Part of a small language model's weights.
Architecture: LayerNorm before each block, capped logits.
Training: 1066M tokens, 8133 steps.
Each number is 500 + 25 x the weight over its row's rms, rounded and kept within 0 to 999. Layers, rows and columns count from 0. Numbers have three digits each. The size before them is the row's rms in percent of the matrix's.

# layer 2 attention value, 640x640, rms 0.0277, rows 361-383, columns 560-639
080:512515467479464535482455522465512460524458507523510450518517472539495493496485493507515509484512500551509540521449476536512519460438532522504527488519523530443462468530537491501517438479501495516509529515541529526493515498493530521504508529
083:482515507520518493476501507544543474493501521501535484512524537534497544454487529511488530537494505488523518469444510521523492496542516480496494513488505494523540508469475475518498504537492494501463533491515500515486533498501538471509545481
082:530480464496476498504510523510496511553511497515528472460500482420477530539501497479501493532511508541516521501463491517534511514486463538487496527505475499469494478540528490450512493498478447432494522475481524476521508518540496492475517501
094:448528513495492525480512511501533528511489516480501516515469523515495511502472504484471506480500496522543470521527545479488470517499507484506513473474498555495537507494534476468499503468519507585488495510520461513510477491523493494459494493
076:479542478513511470532497520526529476533519500471465478531502525496555498476497510519485511505528527518529503474462535501518499521519460518535532513475531486477519546482498504547483506524488488493544500530513508482467521512504442493463507506
081:507477529543529465466450481501502525534468514480523497520506511453537499450483535525553508454519486499508476523535496517480487469517495514473499477536543486493466515544479472511482508478524500479520516476482539441477501509466494529527531504
082:490457459501489553536470532500466489505473473496494506495531517468479492494520506504521503513515518500542496534475520482533486535468516534473522478494466524454473478516501506502495503510440509518471503518554523508480514517465484485535504532
086:459473527477504503522494524452436497546465506513508462481474528483508462582531520531470492496512500519525558475462471519505506526510480545520496493527462524463536524475485509527508463537511462460512507537512524502480497516516521497479522495
083:519517506516539452453517520491502501532530516494491500483494531496569459505524513497540502481499519484508522525426496515504500495481460461528528523528474525482517510446543507516531492533531497484499479526466512482513496457522519490532513479
089:540485560492516489544481493459450483492485462484509490494513552516450513464466514468512473526515509496494522507512514481471514487517538478516510462507510482470486536484486496490494508487505477531472484485498520489509458485525505517462509533
083:475511487502474528521473500521504463500474488486518535443528498461487489527505526537538573522494474484456506469473469476511510525498469483465498522522539502506475509489509515521537507519504502467509468515473489476512523483475470499528539515
082:513465490489467512495505496497488454556514485481494419485532517490476520473523518481512517478514509518509483512511497542495488533520487527510471503497544484494522549520490508548503489505464511477539503531586449503515480532522509499526493499
081:492506505493498497489486490527466464477481522533534532527535538535513500528526533518478535534515479516490530523522472533498465483482478530498501491484476488507518483458510534483445500547483462476481475485554518494488517500510499525471502474
084:499500516494496498458526494446540514521524533476521460500520519466485489480461501482501511517505521500493457517564490475478452475508473524493516532494434477518471528477485484499513494480513475482509490479544515471500507460494471506512486482
081:518471464508453508483498465528508505473509481479478539485462466509506499498495479512512513497531454480508543508532480498483486448510485523509495513540485456519490539464539471490494487478523474517500452486522511507489491488540491508503468481
083:527491456488489493473505476500548491548490498512510525502462498514477528472529503465480526483522553478494510481461513459517493514519540497500469525482504464512527488483508506500483479515477492525487521486491503519517505483519479502543541463
081:517533513460501484476550539487477537446497508475508498502530503557463490518460501488556481522504518473510500486510483480480517443552531527439510493519531529473489472547499499491474482517521453527462493496476495482499464471476533478503499526
084:539508501510517533529508517509494446542480545473500451503475515523521543530474499518535483490535489494483486462473530511548494546463486488487518479489513505469525491483531502523493505471522435534526501510488471506512466485556501481438475461
082:523509496505457522478491479465549519539486512505510487520459496487514533477507531476528512521508497467481492489552494547493497486433483469509531532465510466491483516490476475496455432495474555478531476477532500484469469488508505483559504479
084:496473505507500551534509510493528493533459520478442507492454545497497505482504504536525488486519522474478503532533502491542484543469496495521516514521508503527489506498497513504488515476464525488472543505545517500507505483549500501509505492
083:492544507505508436493518487495482486448508489445478490456540470463490509468500499523495497491508517517499521502521475457489526514519475503495486523496507531459510517499501466533478499506479467477508484497465497498492537492557504529517482479
083:543473510514472496524522485500484512521501506517519510471465532466536508518529509494503524516534509503473488509458507516482487491482489510540504477510495520516506471458495506482503482534454526489467507481509528499511459517487471493467476458
087:496476473499485497540526514502522490519506469488510467518526487486499501486479467521490503483536449511529528498504526502512487475482534532541516533485493506512486453503507507521507450456471494499466503478504529465499509504433538503493551533
# layer 2 attention output (transposed), 640x640, rms 0.0245, rows 361-383, columns 560-639
078:493515477536517499514513497505486512519477480500479520473523484494507488480516471492472505461492523508517539481502452487470532506507480458497495487466506493508472519481491478471475498487501497520499522478479501518456513511537499461485512476
083:482482508503485485526526487535536523494480511493482491513522478545485495474518538542475429543519502476491495471496473480469523497498525528544508508550485474501498487504481503448502504518522474509487525536477503476480487513528476435520470466
079:521491505497563497485532501506525471491510467483462522463527493530501486501441517506492496504519495535512478510470500509501506472479488450511500511478503538496535513490494539544512538534477502531518508490515453484476508531491484527514496478
095:496456481511440487521528457568481536487488510496499459487497503491505486519462496511503488506496513495511480480521535504510473484468501511504503533530486514540467521484510506492460522482526484571474533432479480532534430449505520470500473538
073:464494487522522472541493508545494509516492495506512483492489513463517546487479508535559522526501484482473515502483464526504504461513529492543485529531522463488548512501450522493482472521529511509488440529513476487479510460487460540520480508
078:505518537495502461474480508467489492500515503509519457536521506514484537478500530501482534488504465537510520484494486493499497493552486490486508513479520554504504466511518508498494472524481484507494457543512489515538501481481501497498515495
083:503532495513538511502466484476498490505507493526519515491494495515484528499528482492460574507517483536528509473507495515493519493493492473511454522533506506526498511543485519525477495486478508482487488548493486502494517500446494481478482515
086:479463485478541493512508518452521481480504543468526495508540535536481502488498498488485465501512473489508490516538490500518507472466498534510476472490516522485503536506483505512503541524555476493485549521466494468535494529509501449540506523
080:481487474535523500521467520500544515531497517502520515492528502508498494512502521497527488469464502521483517489502465501526475471492487498445548455465522562476476527506471513470511463530485529467519508507485473496482493552493466485510471491
084:523511504488509491506454500439518512477480489513502518477551496522532516507491460476449508462519479520492512513486480501526492526426529425513514527511486508509513484518523530479508488527523476494503520527484478488423525499493504500512491487
083:509486484506493517495487504507517544541500515495496473528524533513492486483531541479469512487507475484475502510472509497501498450510502499488489545439536512483504494496495433513506505489533486508495453485517513500490475547475524570454520497
083:505484524504523484498498494506528522476526488531471515453472494463554487540479512476508513491478447490478492514517489571499503470541503517496498469538514520523546504486479468480472520504512471514497487530456500494496470492467489504476503471
080:527512474487538546539539530499474514520507494486496507524460484478490507483549510538479486519544516540518521501503536471455510490491488481535504463465496465525520476516503497478489494505504524472529504546510500495441482472461514441494468506
083:459513450494506439494508537459477470534500521498487511493530527487499522449460522538553468521493490531485464467510535514508512532500478550468515477481518500482526485480508514532507487514541508496476539432517488492483471484482492542524510513
082:484484489473454519475478499518486469502527451511493528485523474508476478524536496516525478444474527501439493503427485467533504530484463471528506489513515462535481498522544535504537479518556508499490504478488507509481532529498486549486506520
083:508486540518493483486522485557502488485537484500462533515479490514500541482503534527482474542477498529495512499508443487481488475514549462477562473546520505477464483504460500468519507463492521524495545533470480474562503462512522548543523482
081:484493456498543490500458514484501485511465509476501481555475492495463491509497462538473491513528509537524513465506520499447494488501519473511471511478528506509443485471504514449499517471501519521469501533516523490505506506459499523488503538
085:516487426537501481523482483543537517521517524446518506539489491511499500500530506512520485495506509490487478511503533533535507529452480471465505487517495475497497482486507521469473507548530481508505486512470493483469482520488516508516470508
080:469521516480500485513544507485518489481474487519536498446489480443495505532468499491531526465491516505533509514497508485477481496493509520507511550515495513500480487502523513492487509479505484499488485530521515476517506496515477548500520458
082:522500508459509474507513517491485500533489513509498450454511535529488498501467542497529499519524437500514516481488502467490496526475571463491512503520489561508489507512485476505501548497509494504492512484486509477487503481521476536498495526
083:482512421578517446491515484468471513516552511480517481530518510526475480468521485505484468532471465474517488458483474537495504498484512528480468482564490471461513483520494442534489477495509535459518554531526497497472520553459526510477482483
084:460503566454483508541505508497523576474504511519481527496448498490496503513513513527470506478537551490491499504505516487513487480500483531550459479544449500494523515488493502492507499494463492480485534557494487464467502506491486515522522508
088:535483505539537500480498513532467497495527500518496459532510503461521489509515491519522476557503467522535516445480485518498499519499490524513510528517506498499501504509477517487507500496483509518516492485505533442487541466481481493511457504
# layer 2 attention query, 640x640, rms 0.0286, rows 384-447, columns 560-639
061:489487476504483538481507465498513488522510524492506533497538521523496474515527556521527461473490504497562538486521497492515491514494529493404496516518510535499471543530503498446481490508475514496513531530489522496532512526519498534492486469
076:540508522511454461490533481554504505489519487467491550479464503496531501511496536516471512523472532464512449483472518486473476542504503498504496488481542531508483481471519452550536498507477541503522496511523480487473523463502454495463490567
075:531531502525438480500532487512513489512497523443520572474517499484522501508519535512524496525503507517540485506491507506516534563535492509436480519468502510534511526473503521531531510498482513487529490515499485450508498456512438543517471547
065:524504510510506528511468516462499503461525521488501491523471499456470541534498513476521499446494524497485476517486488515519484479439506483478452507504483457506514486471484473480516538503542488462472493511485464464504487453464511472491493478
065:545509499506481479503517509531533491547489525456501535538502493481506529531481476499477510520541483456526479512465484557508510524537488504492468484502505520527526505491485517525518492523500526458492519506524527477481520503498460464512496554
070:494518439469550516517493513482458504500473528513487482500476478515479501524483498535493554450528489500497516466466437509498494470484509501497453489511444446515493494491481514492516481446497479511508522507464495498490507507474505457519477497
063:522496455551487520477457496490510493503532465484496512480503508466514488511501474510482483492493541488540506518502508484507506539532498486460510476491552502485466490512532526445495501540514513509531492521484477464505497499484452522495546519
073:520500501477523488455497505490521515483468483479502516564529499486492473497490497503501508505482491514534513509473503542544537535507468546439508441505479509503481449518519522483504514488481515496523495513505540537515502538501516462530507472
065:463491475452552460537490544504463536486535515492485463529524553494487498542477516493508510472521530511482540520520510547453477470461513485538443524494464497495486523496503510456508506486530502534515485542519505514488461521528547541512488446
072:489516567519481495466514504528508487530505506514502512490486487463493480496483513491530506528516523516506481491544515472485481512504499509530520546460520543519499501503500481492489455498494519499543482496509478497485483477490500512439474479
070:493502486542491520485507492524522492468497483527517479459478453490478459535486514486512480513494501492503494492451487496466497521506491462568512531484535522490518482484510477488510469524498497513462512535496517453485484455507462528477500524
068:491500466497504503507468516493491536494491457512507552494511486485444514512544489511481491484482482489517509509476481496503487510536578462470475452489492494500484513536470457471493475493486516489570470481478515546555499576515523475474547517
069:528508532512517483486480483530573453505523483481499510497542502491521505502505526480528520522487503522498519504490487482501497536486472530481504524506519444505519517465450486482512521479508489511480516501511507536492493433490497517455489505
070:529504496503520518496508514496483487494511536512506500491541518561496479517523521459490498496455514514528498507481516481514442504508530486471468522491487510512488525518496444503531503516491489507458529532561513494498510467514455516507486549
065:522494514442501463533538458470506543506498487470521475511485491513542515488497450464475471485503515484507469503486495508533472549513469466503479487496532473548493520458471483525551497505543506487512521466535513501497463492502441490489502567
076:482503459431577524510480543450497531509514462535468496519464522543501510511485481521482520449518488503506518514503538504521481489472477504512496500512506487504494490513512543532473474502454525522500542536499514483488489561508539435537534496
072:490509524477494541527492522484513512508507526473511519491513489513478431479501496513526481499523503534485471497446537487509471495512470490497463506469488467473467495478482464512550498534527483513501516484568504502476536460482498495511487520
075:504488510495531530507488514496464488473498472511479512488484482530490504551493524478526510457510495490472465487486525479487493496485488490524474540517504455472504514521478507514482535505472522535459533470538491481487475494555488487516468550
077:498517523455454453489505473531520462485525526457522533461559484470476490485502462475491515540483538489496545499494481479503501545503491497473536517517494484469500491500478497492516504522513501448508463505469489520535494509475499512456492490
075:505518476496508530494501532464507508522493524495491491506500514527478528472483534498500552442447490488464489505499504519480505463532468522436501492490472481530518504486500491490506520504479447456468520503540552484473514519544489525508481537
076:497500440536537507488490485505504534521486493497506513519485536511448513486513500493487483514517532517502527485510529489524536498494524513465496486494512488530518512519526517476509468477478464482499519490499518509504483539479496503506532546
070:502514521481505495517510443497539493519498467508468499474506540490477511455544505468528476494490521506525500508496503477536512478525524502494527475550477493533509539514506534486497516478502511540489497522500526499518482474464504530496467466
079:501441471506478457517490473492483467482487472501458499497510487503466512515542519508516473498505495511485528509522479529530537458495516547479520504504482497496499517507481579477474485473508494483500524497450486519476496536523548476500507472
082:469522487509517480505539448535540485516513504462487524505514486463487493501497523495562495520519467526506524527540479495485512507515532491525501496530500509522485524479473445473530519514536506499500500483542525492497480469467469520469495511
073:548528482480452495524487498522481456544502539492518512482552523508514540452548483489504527532485518480481474523505523517498548526495499496494490526491507557475503477475490522521520495517531531525482521538502516464500499475454506475497452502
070:487542468513502478480516473482541505498508517491512532468475532463469462457477531521513499422439483511518489512526463460502507556467501466527517499492535494496473472456507486532493538523501497477514481527490471520566501500474503513503485486
078:510481482512524526509480528466483543548495496519512507534505479538471503499493515516505498465522478489482465499505559460494512442495488490542473476512507450522550488492545478481472499468492485521483515496533511512477519542545526517550490521
074:498488551489477513525487504520509542507503496510528505468533493484530517511499520442528481486499493544490518517511492528501525526507539521527487528542514537509539540479485481549467521472519487484484491500472511461444491511511472492453489487
082:493540521488504481499526429526528477533519499506521532502512503461490515489511531476519486515476474511477548499526501465514489524497536488486512518515510446562506490485505453464555515501533509497490483508525508492513471443459462515535501498
075:516511484492517518501504517476486523498494517542534475492469491508484494472481531500439445459529460505518482470528541476511549514498499438425491530513535473523465523488517471530496526489494477473499547461527539420469474533500473515488507512
083:525474472526527522496480528477462508504506515502514473510510507539459505502533519493485477505526514485510462490463511519480504484501487487555470468502492524483525464533534500529484479492503461514515514539533516503512497534507488507505469515
073:512495482533496517514447479481546478532511514481532519498526499469532501505517503556507471521457493503509489490500481523485499503521461547529440499498495474467541507504488512524511508517474472509482480536500488499507512458504486470474486497
073:494463465510521440477488487468517489472494469541490528509520527514527501548520484484502507486549548499515484500460458506526502503514535501464483479490486551513486489514514522506516485493436508491489496494493487524535510481477502481485526490
077:527474520485514467506513452468534521517526528522484500506485491489482486487494543534523479529507490530504510513500500496517492479497503507550518522544495497520494517501500448484531515501528494501447529493509498531511484467471506512493491478
075:527517482503498548529526481469500480553509474531529487502514491522450493482506496529497471486486497488483478486493519463522463514492516478464509475517516439547492470514560492509490514536441507541490503489541504543500480497506513527506505541
073:516491512497449517501484524495487519497497503508487487528466520559512499491542516508455486491525513485498530536499539526521538469525486465518479478504521504463504527513507485511448526489495495520522535514469520519514501529498523552476509516
077:490510519540487490480520497510519498479485498507463489487524529518523517500533496480508525509503495494511476480513471482505451445556457544530496512479474528438505508527514520493480491497468450527484498530505471528557512478530528496524543493
090:523519463443493485510536456516520475496491521457465487494515497502472529495490499448518501523458511509481482488536473499492519505527510462516511540499483479536501515466475480498537490470568500524462505497506518530511472504485502521494471503
073:482508509506534455476489504485472534509493525537502493479481547520480485503515479536491537476564505510550515512473499520487470494480534488487555488498496493527488472519529506506503503482506507466515502480489465518513515502494521526483531509
078:506505486570513509505455503457504490513482504474487496526495475578519508424528557505528473524509538495519474497532539525509512479499459459544520499495503516506530471543514477522458479503501456540541509585482481524550535496517523529528482545
082:477478469472500528489482548480500477546518509531520498536445481476466485534535463485504523515487457504496512492485488499511549498487537519434537436501483509450503478506511536517488485489476478506532462481458547491465500561526516476541514540
085:464483496527489484468524526511518538452510518549501555504520514524528491517532485496510473539539548467546507493495516540480508514481536497480488484486475558493504513513507526522487486517472492507526509478507488481512521509501499470497506471
079:489470536510495482493477485518457536503481473466492539508467485444486509513477500461483502515519524529480486521506520486487506471513467559584491512484513524509512503487473536495484488484531457531474492498522451481502518442501496418514484485
077:555511431485540473517551466537525477496502542481501499467497498460490489520479511473516492487473531529539504502450530471516471515468500493490490508480481492510529483498476471523539507497545479501511483455529497504516464490469483507508496490
080:463560510483490452524481468509491498512514517513478449465503506485527524473527481474500480518466516510507517502498519482470522530559522538546507510501556506477458505489439505481488516479490504522487522536515511465485503451515498505496513500
082:462536472497480508500482565457478514498502469514511496518524482479509514500514460505487526442489513507488509546514514546495535531491511518438495482503497509531437504492528530511451510511493534489530494513447485472490505514533456499558523534
090:516466521494508537468484556493477502463520497490509499543515535484506490502511509534487504464525505466508487491467516528541499522531552549453508480467487518499506505522504517516510519469463448479505466468511482456500534462486491504507514492
081:515536536567477501519482464462475479492493521471459496436531505545512517496521495480554468495462516514533527475504529485480467453542469523542528474482497512507495482552508521514487505486535480501486497533486472548528514460510519510482498497
085:488466491527519510481489536512509547505527508519550518546479508496515477469484507519472505498519463490526504511497512511493569488487522523474488511487511489524473480518520481528470503490467493529531471474461520451492515519535464532467502502
089:491510547547454506489523474506523500471504486548500529512520516493524510541513467492520505513522497476528519507490497497486470492502491530494491510472463552516522462513499501482484512516465512497479504518490491524514503456483498460486532502
078:522458494517465483487497521494480515493505495513484501561491507515477466496514522492505499573482508483532501479445502499496485441485482517500521509525487547477512481523526467478453491482491473528483550491509498534494514478530508503472482494
088:475538513463440437518520466536519502505490520489473497495461511469559512513482481471531473523482525512504506466537444480458459519499478541553501511485518472485503483495487502478509511518518503478476539542486539505498518529468511485488484481
090:493481498478539476470526461522543469515501498513514494508492519479489545515502461487501476478485498509502546487512462476506516490503467456523510524502488525481520466494490457480464484515501518532469557560485516519493506516515486473503499527
082:478548492466474508473458507493512517494530500534488472506538513461500481491474531515520437500490513501544536454504522485493493511531566446512508491537495495465522477485504452495486499541464524489502539508505491538531486576472493520457494510
076:536486521487516531495485551504507531520506488452518466516500501546473504431460523497505500500487504542507469527550500449512538470477473459527514510508476504495487495501542434490503502507495512541513470529464535509478487531494503513495472543
080:485520501489475476505510459563494494490483476450496515526501486484487546516472453471484478548480509492488516525503499510487514504479496508511490468470491522495497482445505505484497476492466487527505460502474515482464526517477478530499492483
085:497514512517523497520477446477496502483506537537492496506507496492478491494494476489539495527550529490489489489499559497545477498524510475512481511514489547475520472469534488488501491488523486539464521514490453540512537450485519498480512477
081:469516465458494478525478515464501512505473517486476498505490514523503509496507515507481487500465456527469492541579514501482531465487479503537505475551523505493467493524492526479485503501508466488523467542461507491520492508553545542561512528
090:541523472486500550517532507485483477522544531473503492489494506454476528531498521483518515498470495529490483486475477468496507547536495493439530504495477508530482512486512523499520503513513472491497484528470490456536482512521479525503517534
091:540485490471531522467509498481515493484500488503526465495489486513482515510514495485497506481491503506528466525498506525514531498492532519399508520482518547486499517549486540512496496506532483476527494456499512454494494497507499570472526518
092:472502468513444471481508545472497521468510524515485478484509462467507460515504541533451519525483529512517492486526511507493528539547555504506520470493577486523459474499510480535478495511492524474486549461443508475517514510538518556466514478
089:509480497494496530481469483467490493490499466485469517524526511486494478504472510469490504503531483484496461556525511532479509485472549495501493505489500470525490514492535484514485476468481505495487486439515506517454534503512547514465560516
096:512466423523550531476467546451533484512461503501489506498527519524493505477545511523488494506531462488464474550477521461505515466506547460500523475519527478503468513518519444497470515509455465463512500470525492521511488533506478492488482529
089:509486500523464447516530499528507526464512481525499505525523519525483445474475489484471523532463512497488505514494546516488491469468534492477509490482498475514496499491540527543487508488517520487527493480507477523462496535494486509465491481
# layer 2 attention key, 640x640, rms 0.0285, rows 384-446, columns 560-639
070:510467466477516512504544537539495527530507461539502494438477490576491484506489535510479517525517515538488492499523447478488512495542505540484536445499538510508505542486470526494491471503488474542507537500518495500431497507470458463453514509
064:509480551547488510515504508488504514526502484484517502512514508522496498529472508463501536485485474531448476507513462529503484516538523504543527513495507464497500485522499486526461476542525501509477510492526461525508490512530471496513482474
065:484525473477522532546498479471519511490496495495498515562502492484534502528460511496554480507491462469527492506516467483507499493518542509504507501524507500548480500513496480494479484527502469503497491503485532518523491474498505510512499522
069:505504474523457484524461484461516491482514497496491472521481483466531500488515477499534491497478487486529499498524499472498501502481445499526498511518482466500461532484484500505508498468522503450504482488504480471528505474499512538491475479
071:480527470498482507513518457471514487539523507496470520524527508447505515511487507467533515458461484505516473490485489478541516494449504469558531529533490444518482506494509508468526524485488515492491532487519491485497456495492537519554521509
060:515517526494480505529491466504498478561490496539466522482495499497526460468514472477516472447495484490507502493505526481521510484463531512460462529526501552525482489539510543503509512520475507483537457461582499510524484510453527536534500480
066:497530423453531479496459489494543519473487519486519517536577477488541487518493514483505478438512494489547505510518484490528525467495510466507470491529476554489516536525484454510493490485509523529463489496510519516506488504520509503551498487
065:504459536530507511495469499472539523498468483508472524474504482440513528504513491493512490519485512527480455483477481550485504452504539480483493494474489481505480483518457462506463468542540523504490497496543513498494476525541547505474503450
070:496500556529507520475506521519493519539494461519516489477489498533480485541511505505514508550531514503494525476495512478503510497521513541464500487500477499494524543508498533508499509512487508544507453455460487473473554504482468472488505532
065:509475468468500505486494530494521521497498501503486448488540482529479496500507508498486534475494525519450501511483465441547480508496462488491516472521490480471517516512538468546493453505486472561471546504462515493519540500536482495495486494
066:481536482495513461518497525439516506506486538487481535496529477499476503457525509498461488455498501478485509536536486469513483503485465477512509507536497533486523510504527445465526472505499508445487503521458496527530562481499543506504483502
063:503522499471504497540487505492498498512475518456524492494502517514493539470512467481473450508456479512520486482532553542519488491475511526519478490522483450510477507497517471469470496518525520472466483509490498522489472486515494489520481496
068:509487504524514516484456475485515488491468487514512509557464513455485512497520501510520519510505534491496547523492470519474476543518507476506532476552514509428490496468522512515503479509522522456539560526498511527512525524526509506490451497
065:512537497479494443537488492481477463488466475498481503531505515471477518493505527512489471494487468511533491478475522473492516468530465494555468524528485491485537525455523465474469492461506534465490533512479442443502506552465528497497508507
067:482523504506495472482481531518504520467515525499511534510532516511507504487499523509521492500507452502535500485475491538483501530518521478512460487530502498430508468499503532485504503488479573442451544558523475499518495499499514516504495496
068:456507530495518511496521510552459465466483489460494471539544516554512481494519528530524498488499485510523495483479535516497527503496530504449495460458499528499517526529491499514473467464482506566508501513494517516451497514482490479470456493
061:493492528461501464491518504497492474496483518460483508527499517482517489498531504523466478473553494512489500531518495523501512533526454500538487473504526464521499515512504520468502469442514510448487540462516463492567519520488472533504496518
075:470538462484544499507493517476492532458499496464507483518560549530542500465475551496475504474489497510507508532509509478518542521524493472523537475537528530501507544508522472502506467473471471538476494513510474540503536477478516465520489487
072:499498520500522480536493466509522471460478483530515480471465523451526512518502514509529505507527515482472465469450545559510505499492496507555491521509523480480458485494506509517484515486584506453481558492501489518512493446528532519521511482
072:506477516506508493528473485530504512474492490541507524497545509485483532506505495512499495509503509525552483475534530540479453497446546502523457483487492532516502540512460492486528536483510536530480501529506482513502502452524514498526531506
070:515477495518476529512515469508502538526482544504476505503476479489510544581513516482501511502542470472522479488473466499495499481506576466393507490463485540535512517511461534478492493497514515499489474486511512459507494525524482500509469487
073:467521474485545473493490499470498503479503508472475529524492497498511460502500463472447527493513488481523467515465490467480473509473497505429513520472525547491499528499502509487500477500477431481528469542468499516497544494552491516519482494
075:523503530546499545485502511504496492515504519496509511494498504507514508535503459525500530474539522499542516499508442433477509475504563492471514497512496476505489485498479551472516518534523504519541433480516506466515519483517481535514516542
070:506474522524482506495502540513487478528483492515505507470505501513551510505520484496498494483499480500510505477502495507513486469479482497516512538482492487499499499483520521494519514471509536485479534534526464520551466465465507517584514501
070:511518479510493497496516505443495507509512527491502505452499492482471461508493484512499505484474503510529472449513496508501494534489481514456518495494462518499508507496519558522513529481525509495505515548496521506504505481537535556510530470
075:503522505542495502480487516474497539489543510536465534544482505463474506493482497511535436487528493546553492504555486520474496464476513529523494468555538472464465470504490481542517501535507511512531568462514536468480499498511496478486559485
075:453509473445557490512502523507493485464502506480528457503557508510482489484492557487464526497514519519443516510490478467508511489522495462517515482544481527502542475520504520474506484482479495521510465474465485473507515474504452511517489480
072:496500491493479507504527461525545485482536489512485520491480479502497521433479459496521503476479500497486463515491517461510500492484471435561496475545464488491470541453476479495506530491497532516524445504543479501497497464481528475539538498
077:504516495486499481494493472505461519510506519477480500520500526476507504527511523519492494450462502491509488493460471517491510479477484486515500516503513538523502500556473464493489503488512496486462499535500488512531521515527518525507496463
071:493499461420494488490486526468533516487503488470523492521530491514481508448463489476502541476481509513489473523517539471510470472463453449556506490507513480491518479530502502516494508502465466547521471490440485493479544499511494537532481524
075:473523492517547519512484450482490532490498559490496485463496472491530480500510499528470502489519541469480498527516451447521501510489552472407497505493502494533519476498532479469518501508468501521522444471488480457502490521539453538515465497
072:524489501493451543484500477484479499530527491509508466476520509498491496460474489502529512455513494507466526495524466475492493464461514527553497488541485544492459498510454481489484506513535551484520489524573488496514506493513470497525524520
075:499475548473489495512488491534510467473507499487460503493474517488513475549515481514482518509573497499546509508514469493476491507520519529428522550490538507494506517486505490513484526502509520500494492497461550488500479534493520470481519487
074:505524480493512470522486450511509518445464531495516510475513493523527543446525526484514454436463537457450503493489532483511483514509443474513520503481506523508486481500528487513511498507468478487466549507506465514483498479503494529511512447
080:507515499479552480500453493502485553485538501474541486543546492502482463529495517524460527465476517495486521486463496513479503493504481466461520483480491473490528475551496506482535497510524473510491439516476483469487534531529448519483493483
076:470492483464558536478479497481517470527509512487524508469518484515478499441496481485496472475483523484485503493540510450505517544486495451518523497508495476524472499480495472493515527468503500498520414491472490494466492463497485543534503516
084:559460450513489503499450484503497507547507487504519479507507497542517477566505539508495556481526505515457531502482496526482502486526517533445539476472515504475476484530509544487519485504486510509517527505546540483486490494473481523452469475
077:461497508518541500483496493482514531511484520515535520453510510509515501488455510513486477494462469484521470499490481525524474460512457512562489480486480527497489536506523500477468518469472522497467544524512497473496492491525482486534509461
083:465513494453523539505485511489496503462474509496526511521472518496481482532530506500450460494526498470462511480487470501498536505515491485408498496533500502482481494491536495474530524489514472515508483473462496469505513531549434544475488486
073:488539537472514528510498500472510501473502475506513515490481461495472491520492486503528459469513503477495522539517505458515476512424498455563521442566509512482489463500504503507542506516543556502503452452518502476489491527464465525522519460
082:493526515541529525496494496496487477464509474503511487501524495481500498471466466531520512494501481503525473508537486483513526472476519460510514486554493476504483485486521515510492503492490545540534461483501496467495500479544516495509516557
079:506521535525477523500522490516475492483471488498459499489480516467554540551483469486487515535504515514551495520551465485524504496495494508505480524461520514515487488484513492535476519512512494469499526461477498510515456554494505502488505492
082:528487514534486531544502489548528475503503489513482470471502503522540504536474504477506536494480520478554494509506495547505501497511537515510505480479508477479511486495499547502525497504541528508493511538518512493505498476453527441494512512
080:499479547494515489468462496524493503494482500451515492569505541505483469487459526533435512491476481491499502489492508514485503491500495492501487520494518453540518457505534524480518504481505450487499512513475507487492513523525454519539523499
077:490487493547471475515519499540478500504491519536508478524464519462519478499432499525504449554472487478506480492495511563486485470470494524533494480476476527474463509522501453500520504519483508465471498541528506526484495498494531449444514563
076:484465505523503525542494503491486507520527485489494551522518496470528479480496460522532541495550507522487494504534478533524496493470525501449550468502500461469508473485479456539516494546486551503547479453495520497489520513452490482519526503
082:490504521473501555524520499537470503512464471513535482473492515512476521513511521506503488485545535495528496492468491465488504509488515526465483497482484512514531522516534522503497532506503490529534534480502492507487530503539482487452494515
090:514493499498497500506522483512487545500487514539543515529478489439485491529465545494503509467549496499494508464473510512493544505474494464526500502490500542536498456514524468504492513499505485478482511476545475453499505539462499548519520468
087:514550520492497483500539480505484478483497478491454516460472496477531509483528455446525515567506563531502482508509475481513477511512534497481501490496500487527477476497469522504502496478493513473468545528506501527493508492456508493528504536
080:537449534511502524499482467524496546500493511518526484547484510520518512515475499513488490511544519533508479507553487585479491501498522541461491519466513491507476470507473548501483492482517451523508537505497514490508498494482518504505503476
087:528477533537488487501505489546479483506514469501506465475468489532472508485495529503513512543446504499488474479495544490500531516515518566525531501481505454479511499524508567478500491511495475501499521518538488499476507494455534488471531533
074:526495494585540550479488489538500498464493519475510440478527515488480499522456489495493506510487472503505489512465526531497497490483512500453533469502474494498484519537525532500521501499493468487505501497536489550485501480439504461524528525
085:487518491441518514505522512468473515513488494530519553473514509482495495498484454483490506533550497525486471518511541503492537554433506489537522491503485459512516508491517497506490500497468466467501483472480539512523496504488520523546457514
090:477538492478530494482519483540498484470515508527508481488475505489490523485476460485478510474484503507523503485557461477496486469534508501536501534472468460477502507449461557512516485485540549517526506462497519464497467496501512494450509495
078:522470524475532495465465478448532520535502495542494491415522491499475519514508534518543510491466528521505501490547545469520510517476480498536508529523477516538522463512489544527484511460484443480510503541505510512528516462504473470543510475
088:531492526519474498516477482547518483487507501522481490500474508521531503495463492471533502525449508517539481520504500505533501497494557526445495493464482504519484497518490546497478495493487483499518505560503477492518486476464543435555482501
083:544469541502570476495530493491493556509490493502504445500482479545465493504525529511484484470433477483491516493498527509492482483489513465518517472543507509481489482503516524487493505500522486516490489480530479511523444570523491503489510487
088:493477494578476509482519541501483489507525471507533481527508514497448478496457496488502515525484469528483510487477432500502503494506517532496558486513492445446518518477517457512510505531485548534531482486520484496505542505493502439493514541
088:519484533475515477493530478438507504520491517528504476516495512504473509483509471555456509446483479504497489497482528461460509466458496468509472492556544469437513500503497490500502503483457570488514500507506517495453500516502477520492528534
088:516518538475488511495515468512521527454504520495481528510478491503480504504531490522459500509542521484495495476489504464484465473523483503459506470477478523493517540508529544500496509506542520505512486487500446546517487519526505509457566544
095:499494474527511512496551478513522465494502520547467486498498502488537503525515509459514525548528450538502489483513515547510504500518510518484524502472495519493491481521467555514490498501497547470500536512519503524482486496493512526517493510
090:524515491526469527478490533490537505542517457508493493533470514529495520512482491520498545460454501500556515477497487507522482505568529548462526537499492475452537519512512534533501501497460445486505511508515517506489506486492474471471481481
073:473482487475535462479501545464511505469537547507519496493490509506478526495521500509507461492503500482481518512525518499490494515518443464583447499524507513486520495518509497473473489468477508509495526516445522517485551475506500522469507511